From a checkpoint of a small transformer trained on Wikipedia: no biases in attention or MLP.
Each number is 128 + 32 x the weight over its row's rms, rounded and kept within 0 to 255. Layers, rows and columns count from 0. The size above them is the row's rms in percent of the matrix's.

# layer 7 attention key, 128x256, rms 0.054, rows 73-107, columns 128-191
size [ 89  90  75  89  93  90  97 102 105  78 108 100  80 112  99  94  99  97 105 110  86 104 114  87  89  85 100  95 104 102  94 106  98 181  99]
[[167 154 106 148  84  91 117 181 127 135 181 113 189 149 146 162 103 163  88 101 148 141 155 179 148  99  79 159 166  47 100 117 133 127 140 128 120 168 107 101 136  77 106  30 120  73 124 153 166 137 173 105 143 124 109 100 103 132 141 133 179 133 124  97]
 [189 108 139  96 142 141 150 118 147 149  95 172 121 105 141 101 143 151 171 139 136 177 160 164  50 126  90 104  91 201 122 156 100  96 121 138  81 182 177 146 128  81  77 142 114 121  98  84 130 128  98 121 114  98  86 181 129 174 141  77 119 133 121 130]
 [ 81  43 121 116 139 141 161 126 121 101 148 151 127 155  82 144 113 137 171 112 182 122  99 148 100  72 136 106 154  90 166 108 140 154  67 139 151 150 168  63 132 178 174 120 109 112 121 151 112 137 155 133 202 119 103  90 100 170 151 144 125 127 159  92]
 [203 154 107 132 218 124 134 154 150  69 129  68  93 175 152 175 119 154 128 125 124 170 109 108 127 122 194 155 109  72 129  63 136 153 159  54 164 154 122 117 144 134 192  96 110 107 154 112 133 137 153 106 128 128 130 109 103  90 135 162  69 157 126 136]
 [192 145 135 153  73  71 102 132 126 178 180 154 173 141 171 111 158 129 128 111 103  90 134 130  79 103 150 166  78 201 104 141 157 102 147 126 190 168 213  96 109  84 118 149 150 186 109 109  77 147 166 173 131 179 192 175 134 119 136 146 139 117 143 122]
 [136  97  93 139 131 114 171 129  93 105 163  98  73  46 117 118 166  99  78 107 136  85 110  94 146 165 128 142 114 136  67 108 119  95 145 160  85 113 136 121 151 202 145 134 104 140 145 168 175 155 201 121 158 100 135 158 102 137 163 120 129 106 120  84]
 [119 172 128 119 122 141 121 117  85 195  69 128 132  98 123  32 143 122 102 131  96 134  92 128 112 153 139 132  61 202 126 147 111 114 160 134 117 126  99 159 118  95 113 138 163 178 114 119  65 105  80 141  91 113 177 106 162 143 116  77 164  46 144 196]
 [151 105 166 162 162 100  99 116 169  96  93 104 123 163  98 186 120 151 135  91 146 136 140 124  45  70 140 144 112 109  91 119 108 148 176 163 140 163 121 117 194  58 182  85 126  89 148  78 180 143 175  75 138 142 148 116  72 141 113 179  94 170 111 150]
 [116 179 145 128 128 118 134 170 121 144 106 159 113 156 101  99 107  74 127 133 125 190 162 160 120 107 153 105 137 110 146  72 127 160 136 102 120  93 123 137 133 118 106 165 115 130 151 147 104 107  57 134  40  96 101  92 125 135 139 102 144 105 120 132]
 [164 164  95  98 121 132 103 165 150 133 131 114 137 128 154 166 167 170 135 142  62 192 124 103 133 160 110 139 112 123 141 132 209 123 174 137 113  88 141 124 166 125 119 125 202 148 110  95  96 148 133 169 113 174 179 121  51 126 108 111 106 142 127 125]
 [141 145 139 135 141 114  89 211 134  70 131  84 117 191 134 177 149 121 138 129 120  81 140  81  68  79 173  94 142  51 121 110 134 150 151 100  90 171 137 155 115 113 111 106 103 129 108 110 155 118 178  78 137 123 146 197  97 154 141 194 124 177 108 138]
 [ 87 152 150 108 109 135  96  56 122 125 113 121 186 196  90 214 168 141 142 145  98 153 118 109  55  99  72 107  88  93 162 120 164 129 151 126 141 131 143 141 109  81 163 162 119  91 142 110 145 134 117 174  82 119  61  85 117 121  99 107 113 111 131 156]
 [ 67  92 132 102 122 199 132 100 113 158 113  87 117  69 157 100 160 121 158 122  67 168 155 123 149 141 134 116 140 158 181 170 114 156  77 153 165 135 126 105 120 124 110 157 133 115 104 141 104 132  89 127 129 163 120 107 155 111  99  84 118  49 151  83]
 [188 139 145 129 153 171 120 138 116 129 186 197 148  71 121  70 181 128 148  93 121  83  94 116 101 122 108 147 163 164 147 121 151 127 157 141 145 119 183  67 120 117 155 139 108 110 152 123 149 136 110 124 153 111  83  97 151  93 108  79 183 113 185 172]
 [160 133 154 107  64 162 132 156 117 156 140 166 130  80  97 167 108 121 101 145 122 132  85 143 189 136 125 114 132 143 166 140 146 197  65 133 150 112 135 133  91 197 147  52 145 111 137 186  70  59 119 121 131 176  92  72 105 133 147 150 159  80 155  96]
 [150 140 132 126  81 138 136 185  98 129 126 157 101  96 148 105  99 141  82 137 159  95 151 131 136 141  87 168 113 100 105 157 106 143 121 172 155 138 171  88 127 173  99 117  84 163 118 190 112  72 130  73 150 148 109 170 140 124 127 158 103 105 165  89]
 [130 100 163 106  91 171 151 156 120 137 144 154 101 106 181 144  83 125 114 126 180 147 134 155 180 168 115 168 134 178 163 149 147 119  88 157 109  90  83 150 101 138 119 132 102 110  69 212 105 134 120 154  95 168  70  54 143 163 122 139 154 104 139  55]
 [ 63 110 146 136  88 129  88 115 144 109 152 101 148  81 106  89 133 216 150 137 162  77 149 108 169 135  81  72 155 136 172 151 140  82  88 165 105 131 128 117 121 129  47  89  56 167 120 109 161  99 115 114 162 110  62 126 157 123  89 145 138 149 156  85]
 [ 98 193 182  93 143 134  55  51  98 143  80 125 142 153  53  89  92 150 148  91 121 141 143 170 149 118 107 161 140 115 157 140 107 127  93  88  82 129 126 107 153 155 155 100  42 193 120 145 143 122  70 169 120 135  78 177 174 107 153 182 125 151 165 130]
 [ 89  95 143 150 139 162 110 183 177  98 131 111 117 183 142 192  97 179 168 111 103 169  93 155 166  96 113 109 113 127  88 131 136 111 113 163 146 169 177  94 114  90  99  89 100 121 175  94 139 182 171 142 166 110 174 161 106 167 156 161 113 152 107 126]
 [150  89 125  92 126 177 161 163  40 177 133 184 116 100 166 130 137 112 120 174 152  68 104 176  65 105 150 165 141 159 127 181  94 127 122 145 123 125 126 117 127 157  88 165  61 143 114 150 145  97 128  63  75 165  38 134 146 114 150 117  96 104 228 117]
 [168 117 116 174 174 108 155 113 178  80 159 177 152 123  94 113 129 136  85 119 164  99 131 121  53 109 125 101 149  23 139 150 138 100 108 125 120 179 166 125 145 136 155  84  86 160 138  68 194 120 147 128  97  95  76 176 106 113 187 128  94 146 132 118]
 [120 137  96 166 155  97 128 120 141 184  66 122 121 156 105 154  74 102 135 131 137 166 114  94 130 152 153 100 141 172 194 155  97  99  92  97  98 161 198 122  83  98 179 109  89 190  76 139 136 132  80 100 155 124 103 173 109 139 140  93 126 106 132  89]
 [138 117 161  75  93 185 164 125  88 115 165 177 161 115 130 102 166 141 151 132 155  98 137 169 105 159 120  87 186 138 149 172 150 155 114 164 110 124 130 135  99 154 117 123  64 117  78  93  92 164 140 133 109 150  86 151 174 161 112 100 112  76 129 160]
 [ 60 105  64 194 159 134  79 102 201 111 112 114 121 102  92 123 118 113 150  92  60 153 144 108 162 110 147  97 125 118 130 102 157  86 158 102 139 138 156 120 123 125 122 166 160  94  90  79 160  97 110 152 140  83 130 165 140 127 148 130 150 124 108 155]
 [142 136 137 118  71 146 168  52  95 102 107 151 102  96 149 108 102 155 108 149 161 177 150 164 100 145  70 120 109  82 127 123 171 107 144 173  83 148  93  75 109  48 128 142  42  81 156 129 133 137 135 109 158 106 159 115 170 114 128 159 123 100 127 117]
 [106  49 106 105 159 171 170 174 124  90 139 141 153 113 134 119 122 163  77 144 175  88 129 127  76 108 126 106 101  66 110  99 155 135 216 115  76 152 173 138 129 103 137  84 134  68 175 124 128 173 119  58 104 180 112 120 142 166 141 178  87 125 145 129]
 [178 138 132 135 126  89 118 146 125 132 128 130 136 183 156 133 146 111  84 101 106 135 130 152 104 124 130 127 128 163 130 138 181  95 157 153 111 117 180 113 152 131 128 117 229 156 149 179  92 135 169 131 111 143 143 125  57 140  74 152 142 144 118 162]
 [109 179 119 172 156 151 136 132 105 206 118 154  84 118 147 151 102 147  59 145 164 121 151 118 160  89 129 146 153 117 135 185 164 142  80 137 180 132 178  92  90 143 118  75  64 175 103 121 144 129 170  63 133 163  88 103 115 159 135 148 143 126 148 108]
 [119 102 158  77 120 155 133  88 119 148 144 122 116 134 117 115 145 172  47 206 117  77 135 169  89 123 185  79 118 150  81 137 187  93 134 148  95 110 122 158 166 142 134 136 107 126 151 155  92 110 121 125  96 138  69 133 149 160 113 154 100 139 157 112]
 [183 126 137 153  98 157 191 146 152 159 162 124  78 209  99 135 161 135  84 162 136 107 133 134  95 111 127 153 182 136 162 169  69  88 110 119 138 138 122 154 142 157 158  68  39 159 108 142  95 135 152 119  94 168 123 220 124 130 126 147 116 194 132 138]
 [106 140 198 152 170 124 113 120  86 118 180 127 195 136  99 122 158  80 140 153 108 104 155  77 104 107 122 140 113 115 147 199  90 174  76 137 160  71 166 122  80 132 112 138 100 127 142 103 127 135 117 107 124 150 152 180 113 111 194 127 144  94 183  71]
 [121 142 199 112  99  76 105  88 157 129 153 130 143 144 122 161 124 118 143 150  96 151 188 134 130 169  86 112 113  81 135  79 108 146 155 124  68 117 188  90 199 111 123 114 173 126 172 163 163 114  71 108 154 143 156 139  80 106 149  88 154  87 100 100]
 [126 144  85 152 142 103 125 120 186  60 141 130 176  93 111  85 156 130 145 100 172 161 150 122 140 157 149 122  92  90 129  57  94 117 141  84 126 161  99 117 148  94 153 155 182 117 123 108 131  98  95 174 130  52 149 134 128 130 108 128 156  90  96 170]
 [ 90 169  99 130 128 104 135 141 125 163 111 202 147 118 157 164 116 145 102 127 124 169 123 104 135  85 109 135 104 108 126 102 161 163 119 185 106  97 110 100 170  70 155  74  97 148 154 123  76 117  88 103 114 107 143 134  92 133 122 129 129 139 175 122]]
# layer 7 attention query, 256x256, rms 0.0576, rows 74-108,202-236, columns 128-191
size [ 97  95  95 103 101  90  94 113  96  92 101  92 111  92 110  99  97  92 100 109 104  94  88  98  90  94  86  85  89 101 104 100  80 105  97  95  87  80  94  94  77  86 110  89  97  95  76 112  84 100  89  91 116 101  91 113  90  91 118 102 112 118 105 121  97 101  96  92 116 101]
[[110  49 134 128  86 133 164 120 129 111 160  96 123 117 148  89 104 162  88 134 186 171 176 139 111 112 106 192 140  72 154 116 149  98 131 142 126 131 125 136 135 101 111 144 109 224 191 126  70 152  96  88 144 127 120 146 113  62  72  53 119  80 111  29]
 [189 130 118  90  64 105  91 142 111 150 169 127 130  82 132 106 114 111 182  98 104 106 134 162 116  97  49 177 167 172  67 144 138 132 139 165 133  92 148 179 118 110 175 133  96 125 163 120 165 135 132 137  83 195 139 134 136 154  90 103 140 119  70 131]
 [ 87 119 107 127 102 140  70  41 133 135 135 128 122 140 132 166 182 108 130 101 127 213 150 114 166 227 173 101 118 114 181 109 167 103 132 119 145 103  57 100 116 139 147 136 197 128  82 182 119  69 112 122 145 127 182 119 160 171  94 118 180  90 126 158]
 [102 114 117 108 158 106 147 130 110 137 131 114  58 133 182 120  96 154  85 114 208 130 172 120  92 116 156 169 109 126 101 124 136 136 104 110 104  77  62 103 117 131 142 141 134 116 134 167 128 123 130 166 148 108 141 178  58 177 117 136 143 119  90 101]
 [197 187 153 112  93 126 106 159 157 134 157 109 116 170 111 105 115 114 155 153 116 147  38 174 124  94 136 166 172 109 165 110 137 131 122 157 116 147 169 145  93 172 150 151 176 129 132 147  86 129  98 153 135  94  65  82 135 127  72 164 137  80 119  95]
 [118 159 175 138 146 105 198 131 117 117 134  86 147 194 146 167 125 195 106 144 132 146 136 115 145 115 164 142  78 116 139 122 115 161 102 111 131 177 140 148  98 155 138 118 107 139 137 143 113 152 148  87 186 115 121 114 157 143 126 181  69 121 168  96]
 [110 161 114 160  85 119 156 140 127 133 201 121 113 142 177 176 152 124 101 161 191 189 138 157 185 210  80 103 107  77 115 160 124 117 125 190  80 137  82 121  85 111 149 134 158 104 130 164 138 114 109 121 119  70 185  71  98 129 114  91 170  83  92  84]
 [166 181 131  95 157 105 123 144 175 123 152 120 142 118  99 142  83 130 106  82 124 157 162 161 120 141 131 114 157 110 126 161 121 181 146 156  98  96 109  63 114 161 168  95 113 106 159 141 127  62 114  76 103 109 137 153  66 163 102 128 139 148 109  84]
 [134 128 145 160 130  77 108 139 114  87 131 134 148 132 140 133 148 158 133 120 126 201 189  61 132 214 179 142 149  91 170  62 122 111  95 142  87 136 102 170 155  58 165  86 181 111 134 198 105  99  92 109 164  80 143 155  82 135 121 161 154 101 137  99]
 [107  98 144 195 102 155 155 230  90 144  92 167 154  93 112 110 139 150 112 170 147 149 119 195 118  92 137 157 143 134 127 163 111 144 172 142 127 136  82 161 143 116 115 159 148 154 135 178 169 134  74 102 112 119  91 143  89 159 103  92 173  99 135 126]
 [156 123 127 180 165 108 125 125 172  72 189 108 169 157 122 131  80 138 139  71 146 177 142 145 110 255 172 135 142  93 146 107 176 126 152 124 102 113  58 118 122 143 195  96 159  90 145 126 106  77 131 148 128 126 130 105  61 130  99 164  94 114 143 118]
 [ 85 182 134 135 127 114 115 100 128 127 109  82 140 132 113 158 146 112  85  70 100 185 145 100 182 164 139 119 100  95 160 104 138  99 142 100 150  94 143  64 158 186 110 135 111 145 116 139 109 154 172 130 125 110 153  99 116  90 145  90 140 123 141 123]
 [162  41 172 130 148 150 104 118 129 104 171 119 150 146 123 109 163 151 100 125 123  82 140 108 122 104 163 140 140 113 139 104  98 144 139  88 213 108 169 177 170 108 106 185  47 207 153  88 141 168 177 118 133 157 161  79 159  97 154 190  92 151 155 164]
 [ 99  83 155 104 161 143 157  75 104 104 113  97 123 150 166 187 159 159  91 103 116 133 147  66  87 141 194 109 139 116 172  95 172 147 119 140 135 165 153 141 135 148 121 102  77 155 144 145 130 153 132 126 148 127 130 105 153 125 142 135 103 182 198  68]
 [149 108 124  76 125 157 130 165 150 145 113  76 118 104  71 107 128 136 153 157  85  90  70 149 149  52 122 120 105 151  81 136 130 150 129 176 132 163 149 149 104 157 112 137 107 123 138  95 113 138 134 120 104 170 101 117 204  81  89 107 101  98 111 177]
 [122 111 142 181 137 117 133 115 137 138 137 117 102 160 184 154 142 146  93 151  84 158 129  76  94 200 170  94 104  83 176 131 176 144 116 137 133 102 164 154 105 126 125 114 104  91 145 156 127 165 155 138 159  97  95 122 129 147 167 135 159 147 181 111]
 [145 177 122 127  68 122 118  95 139 121 156 106 121 112 183 157 145 130 131 104 142 144 187  93 105 105 145 133  87 114 193 108 171 148  98 161 103 181 165  85 109 164  64 160 134  57 116 144 125 162 100 176 114 111 143 150 150 123 177 111 141 146 111 127]
 [116 125  95 107 131 123 177  84 118 109  91 128 111 191 114 114 118  94  94 165 113 130  90 114  92 128 166 127 100 112 140 153 175 236 142 130 138 146 152 123  90 201 140 140 115 160 178 100 179 133 115 120 141 138 106  93 164 103 132 177  59 157 178 133]
 [122 130 179 107 112 108  79 141 157 130  97 161 176  96 166 103  94 191  80 154 158 113 146 165 172 217 119 127 158 117 101 172 119  87 105 122  95 107  85 149 130 105 111 187 164  83  99 156  83 124  84 125 139  91 128 183  98 104 133 160 179  82 138 144]
 [158  61 120 134 122 135 123  82  91 134 127 130  91 153 126 112 151 137 117 130  83  63  46  79 124 125 127  96 140 192 159 162 202 106 136 107 151 110 121 203  92 152  97 149  73 133 137 107 102 162 165 128 174 199 128 116 162 129 155 141 157 135 188 142]
 [130 116 105 128 114  75 134 141 104 127 174 138 119  75 128 131 189 150 104  62  98 133 159 135 189 163 134 114 113  97 198 125 131 143 137 135 134 128 150 127 136 115 130  82  72 138 123 122 122 177 141 134 143 136 124 137  67 129 128 108 165 128 173 168]
 [115 195 123 113  55 138 144 115 142  90 118 127 147 116 111 124 118 145 159 120  92 161 159  40 134 171  88 143 129  78 156  79 125 141 128 134 137 109 119 130 152  88  87 118 154 113 132 137 119 127  72 154 127 122 149  99 178 145 122 140 160 123 181  82]
 [117 148 133 132 112 133 148 142 134  79 120 147  96 194  69 165 168 144 112 119  99  77 109  97  81  72 117 134  90 135 147 146 149 163 168  96 177 142 149 117  85 131 110 152  68 144 116 118 118 160 165 108 129 215 154 165 115 147 132 109  91 199 183 157]
 [139 205 102 135 101 114 139 171 133 108  69 135 148 152 122 249  83 176 165 132 110 136 124  97 154 118 112 112 132 125 155 108 118  97 116  61 113 177 150 109 111 116  71  68 124  68 127  23 127 130 148 124 112 161 173  98 160 101 115 102 116 142 115 165]
 [148 168 143 183 124  86 173 128  89 132 129 113 140 110  87 146 127 135  65 127 108 158 179  89 103  90 141 128 116 109 149 100 182 100 104 168 170  59 175 153  97 116 107 123 107  72 127 181 121 147 158 132 162 145 193 104  76 190 121 153 167 152 147  75]
 [152 110 118 127  62 101 117 156 140 122 132 130 159 141 142 161 212 106  84 112 104 149 130 154 142 210 183 139 143 111 114  70  63 117 104 158  61 122 126 180 114 156 122 106  98 148 163 137 105 118 119  88  94 125  98 176  94 171 177  89 124  89 108 150]
 [118  87 168  94 144 144 168 161 112 151 112 102 112 102  82 104 120 127 107 120 164 160 149 166 165 193 134 166 172 136 119 134 111 127 156 164 137 155 123 107 144 163 142 145 206 164 102 153  99  72  84  74 146 156 126 122 131 168 111 154 132  31 102  81]
 [129 128 147 137 102  38  95 103 158 157 127  96 157 146 175 130 159 180 131 102 116 159 163 106 166 176 137 140 132  81 187 109 178 135 103 158 129  98 128 158 134  62 148 126  81 117 117 126 102  96 147 145 138 116  89 122 101 148 153  56 141 111 143 111]
 [148  88 175 170 146 133 148 147 117 134  89 128 159 110 134 137 131 117 143  65  95 186 132 139 148 177 160  96 158 117 164 142 102 118 126 156 200 126 114 197 160  88 161 107 141 151 125  84  99 158 124 125 100 156 108 105 133  95 157  83 148 124  75 143]
 [111  89 125 129 121 138  92  79 111 129  72 136 127 113 144 100 169  95 128 172 144 149 117  99 168 211 142 145 142 118 129 150 187 103 154 145 146  58  88 181 177 111  96 203 129 174  88 170 115 108 126 175 130  98 141 167  94 125 159  87 165 151 154 117]
 [ 93 175  59 185 140 116 117 139 194 154  73 126 118 115 130 157 147 133  92  76 125 173 115 140 172  70 144 122 102  98 156  92 170 148 132 108 144 132 162 113 129 115 103 118 141 174 113  53 154 123 108 145 157 124 154 146  63 117 185 184  93  84 133 124]
 [ 73 131 141  92  94 145 181 165 189 116  90  84  99 149 120 137  45 112 119 118 169 186 117 119 145  65 172 126  99  89  93  70  75 150 137 164 102 191 142 120 120 154 169 145 148 130 129 155 144 134  63 111 155 141  75 116 122 116 118 115 134 145 108 159]
 [135 172 121 169 135 154  52  91 195 158  90  93 147 123 130 183  88 147 139 158 148 149  97  80  91 140 139 121  88 136  68 115 125 165 155 123 120 140 142 146 112 123 141 138 169 126 183  93 127 100 161 106 133  72 183 104 136 151 149 171 144  89 176 138]
 [ 90  95 110 140  90 115 113 121 141 113 138 123  83 188 128 174 150 183  99 165  98  97  80  80 147 119 174 116 133  82 121 119 121 115 129 121 173 170 144 195 151 121 142 126 117 121 175 143 139 117  97 154  82 138 159 113 133 154 162 173 140 160  86 182]
 [112  84  92 122 118 135 169 169 102 135 185 165 115 113 150 150 149 188  89  68 125 144 127  51 122 162 147 220 133 130  98 110 106 126  69 170 128 115 118 139 144 122 163 131 100 112 105 179 151 164  99 136 131 149 163 187  83 174 166 103 117  88 126 113]
 [134 206 119 174 110 116 102 118 148 115  68 155 137 119 137 162 161 118 152 115 141 139  83 117 141 128 237 102  85 170 170 131 146 120 141 100 106 116 148 135 120 164  88 139 131 163 118 160 144 117 156 156 184 122 113 101 148 104 121  90  79  83 112 101]
 [105 150 140 105 133 151 115 177 102 144 110 130  54 109 172 190 110 128 121  87 136 154 121 130  89 117 161 119 110 173  85 103 103 110 151 109 153 105 114 158 158  84  85 103 157 114 164 156 142 138  75 122 125 120 101 166  67 148 125 149 150 171 109  95]
 [117 110 107 144 153 100 117  51 129  84 119 169 182 150  87 100 137 119 166 113  74 139 123  72 119 148  59 103 130 145 157 163 127 158 168 151  73 102 124 149  86 170 104 136 123 147 100 123 113 134 140 170 131 141 115 149 127 120 148 109 157 125 108 107]
 [147 113 122 159 104  99 168  77 116 144  88  88 123 109  85 108 125 114  91 126 171 166 155  65 179 131 127 119  68 119 107 140 190 104 112 122 110 122 140 113 134 107 113 190 156  92  89 191 118 151 195 134 129 131 140 161 103 160 131 139 128 119 138 107]
 [131  91 160 125 119 108  16 170 167 107 154 107 168 137 166 137 144 127 158  99 121 153 142 126  94  75 217 133 129 114 116 116  76 129 135 145  98 113  85 113 143  98  65 133 154 114 110 224 115  94 120 142 182 130  83 158 184 140 141 109 105 148 144 123]
 [165 110 182 124  82 102 119  94  98  98 119 135 185 135 162  75 128 121 140 152 110 135 167 140 191 231  61 124 122 119 131 138 141  64 121 145 104 135 162 108 104 130 164 157 112  92  71 151 100 137 166 141 121 146 149 100 174 127 129 115 117  93 139 182]
 [164 137  93 123 122 147 123 161  83 118 150 132 143 150 116 100 112 110 114  71 114 163 208 135 122 238 103  87 137 131  91 162  88 103 161  60 100  91  86 115  96  88 147 145 112 109  94 160 121 139 158 147  69 127 139 152 133 156 164 137 125 130 104 105]
 [ 98 172  83 169 103 138 143 174 147 108 150  86 140  71 179 156 130 148 147 128  90 162 103 134 141 190 169  88 142 114 146  99 137  90 117 124 101 123  95 196  84 166 172  68 142 151 108 180 137 177  69 135 186 121 152 111 104 124 137  47 141 124 142  77]
 [126 145 146 209 170  97 166  91 148 137 147 169 165 158 117  99  79 133 120 156 114 101 155 103 146 163  69 109 122  91 123 136 166 137 131 129 121 130 136 141 145 133 155 161 104 155 109 107  62 134 104 180 109 104 160 102 161 110 131 153 168 127 122 122]
 [141 128 131 162  92 137 119 140 119 123 120 123  99 103 126 136  79 102 126 138 156 137 112 111  96 127 187 134 129 112 103 152  71 111  77  83  84 130 102 174 102 141 122 129 143 137 163 173 131 145 186 169 155 110 148 181 131 122 181 119  87 123 105 119]
 [194 136 124 149 111 153 128 200 114 142 124 149 135 104 144 107 115 106 111 145 105  95 122 152 144 199 104  98 163 130 101 147  66  95 151 169 108 136  59 163 144 121 188 105 176 104 124  91 150 111  89 158 114 160 205 106 117 192 146 137 121 108  47 146]
 [123 139 142 141  85  98  75 107 127 111  88 121 160 132 100 111 176  87 173 114  62  77 173 104 137 209 128  83 148 118 133 103 121  90 158 150  94 115 167 178  87 112 177 127  91 100  90 159 112 142 104 174 152 113 145 137 157 116 109 108 148 107 172 172]
 [172 107 150 152 123 112 145  92 106 130 136 146 151 189 159 100 151 154 130 181 100  76 158 190 131  53  97 135 159 119 191 133 143 145 136  88 161 152 146 122 124 130 124 110  91 180 197 104 131 113 143 135  77 169 136  98 131 128  91 166 142 142 145 188]
 [ 97  68 167 129 153 106 191  40 144 134 127 118 103 212 107 105 127 124 146  92 151 161 111 144 186 139 107 138 171  75 166 107 122  75  91 123 181 155 125 117  87 133 128 174  81 128 165 157  58 100 166 119 127 174 132 105 172  91 122 137 135 105 198 142]
 [ 83  88 200 110 119  85 165 104 139 149 147 132 136 114 121 130 121 152  97 106 137 121  68 111  74 124 196 122 125 160 120 106 143 124 135 190 141 122 148 179 131 148  94 112 126 197 143 145  92 116 153  74 150 145  88 156  99  31 126 103 130 111 128 130]
 [ 95  99 194 137 135  39 152  86  98 131 101  92 128 153 133 150 153 178  87 149  98 106 137  86 125 131 119 107 101 145 161 131 154 126 113 174 147  75 205 177  96 170 100 121  40 159 127 156  49 157 168 123 154  96 104 100 132 111 114 129 116 142 189 124]
 [163 172 135  80 164 113 186 121 156 131  91 139 105 143 105 127 172 168  96 118  78  85 115 153 118 125 107  94 141 163 108 120 166 139 157 155 124 112 142 111 125 149  93 135 114  99  99  85 101 137 160 126 116 118 128 131 141 134  62 147 140 146 139 220]
 [153 159 139 108 131 127 102 140 164 178 133 129  77 120 122 126 165  89 152 128 163 150 109 186 104 135 153 120 169 139  87 133  81 125 170 155 114 128  83  97 160 104 143 127 202 117 159 132 126 106 115  86 116 148 106 164 174 117  98 134 106 158  80 142]
 [ 90 136 148 119 138  78 125 193 161 110 131 128  99 137 170 141 114 146  85 142 101  96  90 151 130 124 171 124 110 108 126  90 107 140 145 154 116 121 100 168  95 147  81 148  98 116 123 173  76 122 131 143 177 117 119 165  87 129 126 151 111 167 120 108]
 [104 125 123 120 124 129 146  71  82 144 105  94  81 151 181 109 130 131 106 128  89  82 135  39  76  99 132 121  93 119 167 125 186 144  97 121 169 135 153 130  92 182 112 190  82 149 115 189 136 109 166 180 125 170  87 102 143 134 135 118 153 131 186 131]
 [195 157 115 136  95 107 110 203 134 147 133 144 114 107 138 135 148  94 150  68  86 169 129 134 132 123 197  90 161 199 142 126 154 109 176 147  94 132 123 124 105 106 116  92 119 144 138 165 107  77  97  89 111 148 108 157 132 135 132 101 109 131  90 168]
 [137 127 132  69 119 191 152  87 169 123 114  88 129 130 152  53 113 146  91 161 149  91 121 103 124 119 121  86 134  66 139 115  51 133 100 166  68 106  67 135 116 121 166 118 139  94 104 161  86  88  78 113 103 143  74  64 120 103 128 152 156 120 147 158]
 [128 164 110 111  98 146 157 167 133 116 165 151  83 118 130 189 149 171 113 135 124 130 118  67 148 122 108 144  76 130 175 126 204 143 145  78  87 165 189 152 126 132 141  93  48 101 188 148  55 127 146 146 213 147 109  65  81 105 107 127 153 127 143 175]
 [128 187 125 119  84 137 119 169 142 120 104  90 127 103  81 132 114  39 116  85 174 195  93 133 129 126 144 112 154 134 103 152  65  71  92 115 120 123 114 126 142 132 137 105 191 114 137 145 130 138 130  79  76 103  72 201 128  99 125  90 139  75  63 161]
 [115 103  68 123 119  99 175  70 124 141 129 135  87  53 141 143 129 148 117 149 107 109 195  87  97 100 139 170 174 147  91 103 185 184 143 104  97 135 114  94 126 106 135 102  80 191 148 146 134  81 140  66 178 160 103  78 100 113 128  90  81 176 143 133]
 [125 126  91 180 161  81 139  93 131 129 138 115 144  61 128 182 145 134 162 127 121 114 142 108 125 127 155  99 122 139 179 122 150 113 136 128 155 105 162 186 132 155 126 124  65 129 123 120 120 133 107 157 158 142 138  67  67 158 180  97 143 145 149  81]
 [108  46  86 109 165  82 163  69  94 120 160 109 134 129 132 152 130 168 129 102 145 168 135 130 108  96 158 121 124  65 156 127 151 141  94 140 174 121  98 161 113 143  94 157 110 160 125 103 142 121 104 153 139 160 148  90  96 156 153 110 140 158 148  89]
 [144 109 118 177 139  71 100 134 141 154 147 186 130 117 149 152 128 158 139 111 116 124 159  74 110  86 144 135  74  80 141 118 120 133 102 159 129 140 158 154 131  79 109 167 101 159 129 110 147 118  85 136 155 117 135 100  95 109 180 183  90  99 169  72]
 [165 143 106 162 174  67 100  86 108 124 127 130 147 111 110 185 146 143 163 117  94 130 145 117 111 126 163 110 100 145 216 145 121 155 171 107 140 102 145 157 132 126 123 140 121 165  67  92 131 160 136 168 153 154 145 116 107 169 142 165 111 147 136  89]
 [181 147  62  96 133 108  89 106  92 132  82 120 117  85 175 167 167 130 182 146  81  98 139  84 142 105  78 100 140  96 192 114 153 144 160 144  97 140 150 153 112 164  69 101  62 134 125 154 135 181 122 126 183 165 193  91 139 190 142 118 186 185 175 143]
 [130 112 147 106  55 145  94 139 169 121 161 104 213 136 143 124 160  97 141 165 115 157 159 171 198 141  58 165 101 130  89 105  88 118 140 137 140 115 187  61 135  73 126 124 124 110 137  83 127  77 119 123 141 108 124 195 106 125 126  87 150 143 111 143]
 [116 143 170 192 152 146 123 123 192 116 124  75 136 129  82 149 140 126 129 136  71 136  99 156 155 138 114 117  97 134  94 126 115 181  97 173 128 154 122  86 172  92 177 107 115 156 145  63 131  97  71 122 167 122 157 156  92  63  90 124 112 132 117 206]
 [131 140 154  84 133 165 113  94 145 120 145 147 160 136 116 119 109 107 130 134 170 137 146 199 119 123 105 144 133 102  54 150  43 125 146 136 134 119  81  91 196 130 153 139 176 115 119 102  94 120 142 117  98 140  80 156 120 143  86  83 150  91  78 105]
 [142 155 127 127 168 136 167  88 169  56  92  70 137 134 105 102 143 142 145  55 109 177 126 120 127 216 179 111 192  83 112 103 119  86 135 110 102 143 115 155 106 126 137 113 132 105 119 113 131 118 151 206 125 180  62 144 139 145  89 110  72 107 122 135]
 [140 165 143 208 143 153 134 123 135 112   4  77  69 116  92 136  96 118 109 108 139 155 136 170 123 132 143 124 159 106  75 130 156  56 135 118  98 121 101 161 109 129 184  78 175  85 122 181 129 145  64  92 122 105 103 146 173 125 127 156 131 124 111 124]]